From a checkpoint of a small transformer trained on Wikipedia.
Training: a variant of Adam for these matrices, 6727 steps.
Each number is 200 + 40 x the weight over its row's rms, rounded and kept within 0 to 999. Layers, rows and columns count from 0. The size before them is the row's rms in percent of the matrix's.

# layer 7 MLP down (transposed), 512x128, rms 0.14, rows 36-61, columns 0-63
097,256,251,161,168,174,179,242,186,154,163,138,192,146,215,202,272,187,218,263,182,197,166,240,179,286,299,172,125,112,223,144,228,196,190,167,242,144,171,189,200,215,239,198,202,278,151,255,140,228,163,185,218,125,216,211,160,201,150,180,233,152,236,167,185
104,226,222,201,216,146,250,202,170,230,199,160,225,194,215,196,218,158,206,141,320,183,171,215,159,218,175,215,258,101,185,182,205,224,214,264,231,214,225,206,197,195,140,210,195,179,174,163,164,213,161,217,198,114,233,225,129,279,146,168,183,191,265,152,190
107,244,226,251,139,147,195,254,202,217,172,205,166,177,207,216,184,162,268,149,271,216,207,175,122,261,175,201,222,182,201,225,123,209,206,187,174,119,239,223,221,201,207,171,173,218,256,233,177,208,169,239,196,242,227,228,205,303,222,194,141,151,240,229,169
100,204,238,250,201,185,202,138,141,160,231,244,174,179,130,257,255,245,206,116,118,151,279,230,246,182,263,172,222,170,196,229,157,230,188,256,130,211,150,136,204,249,239,248,197,227,276,220,166,200,211,145,268,246,147,218,201,201,219,205,165,137,188,185,216
104,196,111,179,226,216,243,263,252,126,201,149,178,141,299,158,174,244,239,204,272,215,167,151,285,208,217,207,216,221,274,164,113,194,244,201,180,241,166,206,180,193,146,261,247,242,167,182,219,133,152,180,194,175,217,165,233,202,182,161,147,247,206,206,263
101,151,238,74,236,214,145,138,210,235,259,166,207,175,166,187,213,201,200,211,158,135,208,234,237,230,127,192,97,171,112,157,256,275,227,232,229,272,176,165,166,232,190,195,219,130,187,159,191,259,188,276,178,196,235,249,179,209,235,200,245,229,181,190,131
114,179,213,196,270,91,223,177,216,185,178,221,184,153,210,143,241,186,235,185,178,165,169,195,149,227,158,198,173,228,222,174,264,242,247,122,220,185,146,236,225,253,233,186,164,188,208,199,123,148,205,129,246,193,204,246,147,153,214,232,223,143,187,268,240
115,191,129,230,263,172,152,114,196,179,193,214,227,179,134,133,209,160,273,224,199,167,186,252,174,198,239,162,211,232,209,177,226,132,145,222,287,261,232,199,130,156,200,245,220,177,220,266,178,236,207,250,147,166,246,167,194,210,286,230,224,182,128,180,239
095,191,117,209,171,230,230,200,187,121,304,211,224,218,173,226,179,211,177,243,155,185,166,236,164,250,189,232,209,167,242,193,180,277,202,197,193,139,199,180,203,203,227,142,144,234,171,180,192,232,202,208,220,201,206,219,236,238,217,192,221,174,227,128,133
086,237,130,254,188,195,163,240,188,182,151,175,202,153,237,181,191,148,292,203,199,215,162,227,184,235,182,189,266,201,178,160,191,270,185,193,249,160,267,181,204,103,193,188,219,162,256,199,205,180,169,238,143,225,113,173,170,183,139,185,248,208,129,221,200
087,229,153,180,214,234,149,154,148,144,201,225,220,222,230,228,224,184,228,160,187,226,199,203,224,264,247,123,210,160,252,199,149,283,205,194,244,242,233,199,145,245,229,236,250,214,174,188,228,210,156,177,212,166,228,190,191,148,296,140,211,185,193,174,197
102,110,218,236,192,168,204,181,178,196,262,216,205,180,223,238,236,211,257,173,163,206,230,282,234,185,205,150,247,144,151,184,254,185,158,204,202,236,203,153,208,181,252,213,176,202,216,203,200,239,282,191,189,191,188,229,159,131,233,205,257,143,203,150,207
099,168,182,237,191,228,289,123,161,206,243,159,186,199,181,202,238,191,220,258,168,215,188,206,134,204,134,173,232,237,200,219,257,213,198,197,193,191,197,220,172,194,204,196,113,179,198,197,249,263,124,177,145,260,220,136,224,272,180,232,189,226,217,178,247
101,223,209,245,229,200,176,183,175,195,164,249,126,230,164,174,159,232,270,207,163,156,192,178,196,303,147,151,218,253,166,216,178,192,236,214,208,168,202,256,271,158,150,205,169,186,239,229,157,187,210,263,192,185,217,167,161,224,222,216,193,153,185,212,289
120,235,217,234,207,157,174,178,154,187,219,237,162,133,149,183,197,152,208,290,199,175,191,175,157,250,121,219,233,212,203,182,238,225,295,159,249,217,155,228,254,241,188,180,195,161,220,172,267,252,159,208,162,212,225,175,200,242,179,252,197,120,108,233,228
092,201,164,201,200,225,157,196,211,103,203,186,248,184,192,176,239,167,319,192,170,155,190,312,197,213,165,178,127,167,147,188,169,233,252,183,180,168,179,220,257,220,186,231,246,226,256,267,242,199,212,208,236,104,219,158,182,167,240,235,196,185,70,192,172
093,239,120,129,192,229,128,207,186,122,223,145,217,235,264,183,204,174,239,157,149,123,180,215,162,217,205,258,236,188,132,251,223,230,332,206,209,211,257,177,206,249,228,170,246,146,156,255,236,208,196,217,179,178,206,196,170,234,222,221,268,200,129,152,159
104,92,200,236,189,189,200,201,176,297,208,267,173,244,197,250,262,220,216,205,187,223,222,168,121,181,162,268,339,189,229,184,197,192,197,272,187,255,227,269,296,191,195,178,216,245,191,173,186,179,129,185,221,149,191,144,218,203,135,184,182,119,145,239,149
095,291,184,176,188,229,176,140,254,125,169,180,229,211,219,178,200,215,259,215,188,227,216,278,100,232,217,240,171,166,176,244,205,255,215,190,213,150,161,198,150,160,242,211,244,179,266,196,271,171,175,188,168,170,274,164,235,159,240,217,224,217,156,159,201
094,150,216,203,170,197,207,213,175,185,216,283,187,285,201,194,214,144,208,209,215,122,224,236,221,226,206,233,177,162,139,189,171,206,223,194,129,200,279,221,182,108,251,194,199,171,226,266,245,192,189,171,226,174,257,196,163,213,203,217,224,204,229,264,199
105,158,118,282,198,255,261,205,201,127,257,236,231,155,254,172,194,223,187,177,185,164,175,206,179,134,144,215,240,212,294,209,140,179,166,143,195,176,137,224,213,214,109,191,151,274,216,258,270,222,173,184,195,258,224,179,159,119,193,199,224,251,140,216,276
084,167,232,253,162,181,249,236,147,143,124,185,223,200,265,236,218,145,236,168,197,257,180,235,138,131,202,236,227,147,206,232,177,236,193,189,195,125,194,170,178,189,272,188,282,202,148,226,234,204,165,164,238,214,209,179,144,177,248,215,235,229,153,166,144
095,188,214,209,191,291,180,153,211,158,204,171,204,204,96,227,253,168,265,154,172,159,178,273,218,174,158,197,162,156,218,265,158,245,202,162,244,190,190,164,240,220,279,213,247,207,258,185,199,228,189,151,228,150,243,166,184,147,304,201,185,215,264,144,137
100,219,196,283,189,248,218,166,192,161,158,265,210,211,154,254,176,164,200,190,210,178,192,152,161,198,88,230,242,273,226,215,183,253,117,195,226,235,239,228,195,131,267,227,228,225,234,246,219,221,203,220,214,231,151,135,138,141,208,154,186,146,112,194,190
104,194,151,273,160,190,358,170,231,238,223,176,172,181,233,152,196,194,139,145,224,264,160,160,185,172,200,173,179,288,267,197,205,155,139,246,147,239,213,214,164,243,168,260,203,297,171,218,200,209,179,170,253,233,301,213,206,171,203,161,161,214,220,209,262
099,146,233,231,193,205,174,225,160,195,205,257,202,244,197,226,216,147,212,198,186,125,208,266,237,249,191,233,145,128,125,191,159,173,242,192,137,187,236,207,200,132,234,224,187,180,225,284,290,233,190,153,221,133,275,191,137,193,218,251,197,211,214,269,209
# layer 7 MLP up, 512x128, rms 0.151, rows 37-61, columns 0-63
110,122,183,139,220,125,200,230,224,172,166,272,215,213,288,179,262,242,225,242,182,191,178,267,184,180,191,178,205,214,196,205,128,200,195,131,183,180,231,172,207,165,236,200,247,195,193,208,175,220,230,166,166,220,251,166,251,197,196,280,213,258,215,267,215
103,184,221,175,195,239,170,170,164,183,190,244,239,182,221,186,274,186,179,279,170,144,184,216,179,171,211,161,144,177,159,203,226,216,207,138,168,235,283,175,210,112,254,171,200,117,269,214,115,214,203,157,136,248,246,207,187,166,254,260,144,150,214,212,238
100,206,197,200,248,195,207,197,208,162,187,222,130,179,188,133,144,207,212,164,219,223,118,201,221,148,197,174,167,201,205,170,255,213,85,158,200,231,286,202,249,214,207,221,268,181,240,267,216,211,259,187,153,152,127,132,209,167,223,218,178,181,204,233,243
111,137,255,197,188,190,196,206,166,242,206,183,171,114,206,96,171,166,199,302,262,218,255,237,281,175,188,75,181,122,160,230,176,211,188,137,190,216,187,204,210,207,174,243,162,190,187,147,166,191,204,294,193,181,177,183,236,179,250,178,214,136,210,200,240
098,198,219,253,179,163,222,149,186,228,204,220,293,228,239,181,118,250,168,119,220,181,177,183,126,231,171,234,199,226,225,203,195,196,197,253,242,269,265,218,213,175,197,183,186,198,194,222,179,181,209,216,169,223,206,197,138,121,220,199,250,168,199,216,153
112,248,154,232,242,231,172,196,204,243,179,128,196,109,212,237,185,244,222,220,270,213,169,177,202,163,228,127,240,265,209,170,197,181,193,167,267,115,202,190,169,160,253,139,184,228,198,169,122,216,211,160,187,221,181,250,144,153,181,177,182,211,223,192,208
116,172,208,218,190,100,208,194,258,218,258,192,157,209,196,193,154,246,228,192,326,267,253,216,185,191,227,201,217,175,231,244,257,143,166,162,202,204,189,162,167,156,131,184,242,213,230,172,249,254,299,189,235,185,222,270,223,213,167,181,122,210,209,209,220
084,199,166,188,180,195,215,146,157,211,246,227,145,195,229,210,170,211,204,210,275,176,226,170,185,178,199,152,271,238,212,153,182,209,202,203,250,137,160,186,120,134,222,192,199,204,190,198,178,212,223,188,225,239,250,277,245,157,170,171,185,241,249,210,182
086,204,226,223,216,214,263,241,198,182,206,258,206,178,177,182,259,212,191,207,283,189,201,142,173,238,152,158,218,225,241,271,166,268,196,197,187,178,149,197,102,190,190,199,112,215,186,213,135,220,228,225,269,213,195,216,219,223,229,172,180,154,215,130,212
082,196,252,214,186,181,162,197,249,173,248,218,240,212,256,196,228,214,186,246,209,214,167,199,158,169,146,182,166,168,159,333,237,201,206,226,174,198,163,188,234,201,260,221,274,151,207,164,177,120,266,199,198,131,215,168,189,85,249,238,254,215,234,260,237
101,195,185,83,189,247,157,255,245,106,158,159,221,207,176,217,173,218,189,240,212,182,141,185,276,209,161,237,171,223,175,182,200,228,214,162,187,147,245,227,263,178,228,162,214,177,215,140,212,239,210,194,206,187,199,131,200,194,185,243,173,173,213,274,146
089,206,195,148,230,201,212,151,215,213,206,259,175,178,263,173,186,217,205,214,203,211,193,206,140,169,201,135,183,173,121,132,198,256,171,182,277,105,158,192,170,214,240,190,190,187,216,247,132,217,161,198,162,159,215,259,143,152,250,166,215,180,243,257,208
102,151,187,212,184,237,164,198,130,161,182,215,166,216,306,190,204,200,181,201,222,223,175,158,230,168,253,210,254,177,257,242,220,201,195,170,149,197,272,238,330,217,199,210,260,225,175,187,212,133,159,161,256,177,174,187,233,149,235,189,252,154,244,180,208
117,222,254,223,196,165,215,167,99,166,186,237,263,176,244,183,219,210,223,170,226,237,151,200,224,227,161,210,149,155,226,183,186,120,252,267,226,130,184,221,205,125,190,162,104,186,225,187,192,109,211,208,198,268,237,196,272,206,185,285,144,173,222,252,215
087,228,247,211,196,159,279,265,260,198,242,137,176,182,258,217,199,280,283,180,228,243,134,164,165,169,197,222,190,226,171,259,246,180,179,205,160,158,167,168,146,168,170,96,161,223,194,197,118,221,192,199,178,191,212,271,258,195,190,191,138,294,216,296,147
091,198,234,188,242,134,213,169,135,210,213,213,144,219,311,196,247,240,193,250,177,257,188,228,161,252,198,212,251,172,247,294,226,215,155,231,175,185,150,181,149,186,187,194,263,184,151,164,128,185,202,206,155,180,214,222,175,194,223,195,252,140,231,167,195
106,190,205,159,241,197,180,218,190,196,211,202,135,210,208,225,232,220,263,182,230,253,201,208,162,175,234,208,269,185,185,177,246,193,193,209,218,215,178,248,247,182,252,112,172,216,192,149,169,164,171,198,108,130,288,240,249,194,137,142,128,168,238,163,93
095,178,201,217,236,267,201,192,141,254,221,110,163,163,253,241,248,191,255,210,232,201,138,161,267,153,254,216,204,249,221,227,189,232,177,131,218,228,155,161,168,186,164,182,179,205,177,235,158,230,153,215,148,198,157,294,150,230,163,182,154,183,211,206,200
088,228,216,179,215,176,234,169,228,199,160,221,218,201,253,191,138,153,147,198,201,230,194,130,214,228,254,207,213,229,233,181,159,214,144,213,242,122,245,250,285,180,176,167,251,154,210,111,199,176,235,193,191,178,194,186,261,200,222,204,205,205,248,128,149
108,273,196,181,143,137,177,213,229,187,188,155,243,272,205,247,208,213,241,185,215,169,207,266,187,194,191,235,177,173,218,166,215,233,167,191,220,192,241,171,234,128,237,140,252,121,218,128,144,181,181,272,178,244,200,149,194,200,155,220,241,177,203,199,203
081,245,286,222,166,137,281,218,210,231,204,201,215,186,201,223,128,151,126,128,210,235,139,160,188,223,251,226,129,214,168,103,231,176,141,198,258,201,228,198,168,158,217,174,178,198,202,199,197,152,134,210,254,209,194,233,199,205,184,241,182,221,247,188,179
090,196,262,200,247,199,210,219,242,148,268,209,174,204,172,229,173,293,197,133,175,211,209,119,217,139,169,222,152,238,158,143,225,145,162,150,222,218,227,227,216,170,225,167,135,228,199,199,178,214,170,253,129,174,199,193,295,179,226,205,196,207,215,270,140
096,213,218,224,227,201,223,224,205,174,183,276,210,198,239,152,194,254,276,205,262,232,151,130,167,250,194,125,249,240,234,256,232,166,132,201,152,207,235,180,131,175,167,195,179,232,182,213,153,219,200,209,143,203,207,183,188,186,208,176,199,173,193,188,226
109,145,221,217,202,171,191,170,169,184,168,134,185,98,273,222,215,168,189,223,187,149,211,245,231,197,228,96,247,153,203,222,162,230,210,191,189,163,211,183,261,180,249,243,192,209,231,136,112,251,250,265,246,102,198,271,169,197,223,230,242,138,203,167,249
102,208,207,178,182,185,209,190,215,189,186,257,252,230,235,192,111,170,180,175,196,221,160,167,222,215,242,239,200,199,187,176,159,213,164,176,177,157,318,246,265,199,227,149,277,144,221,157,200,176,196,220,186,188,206,183,228,201,188,249,270,197,229,179,140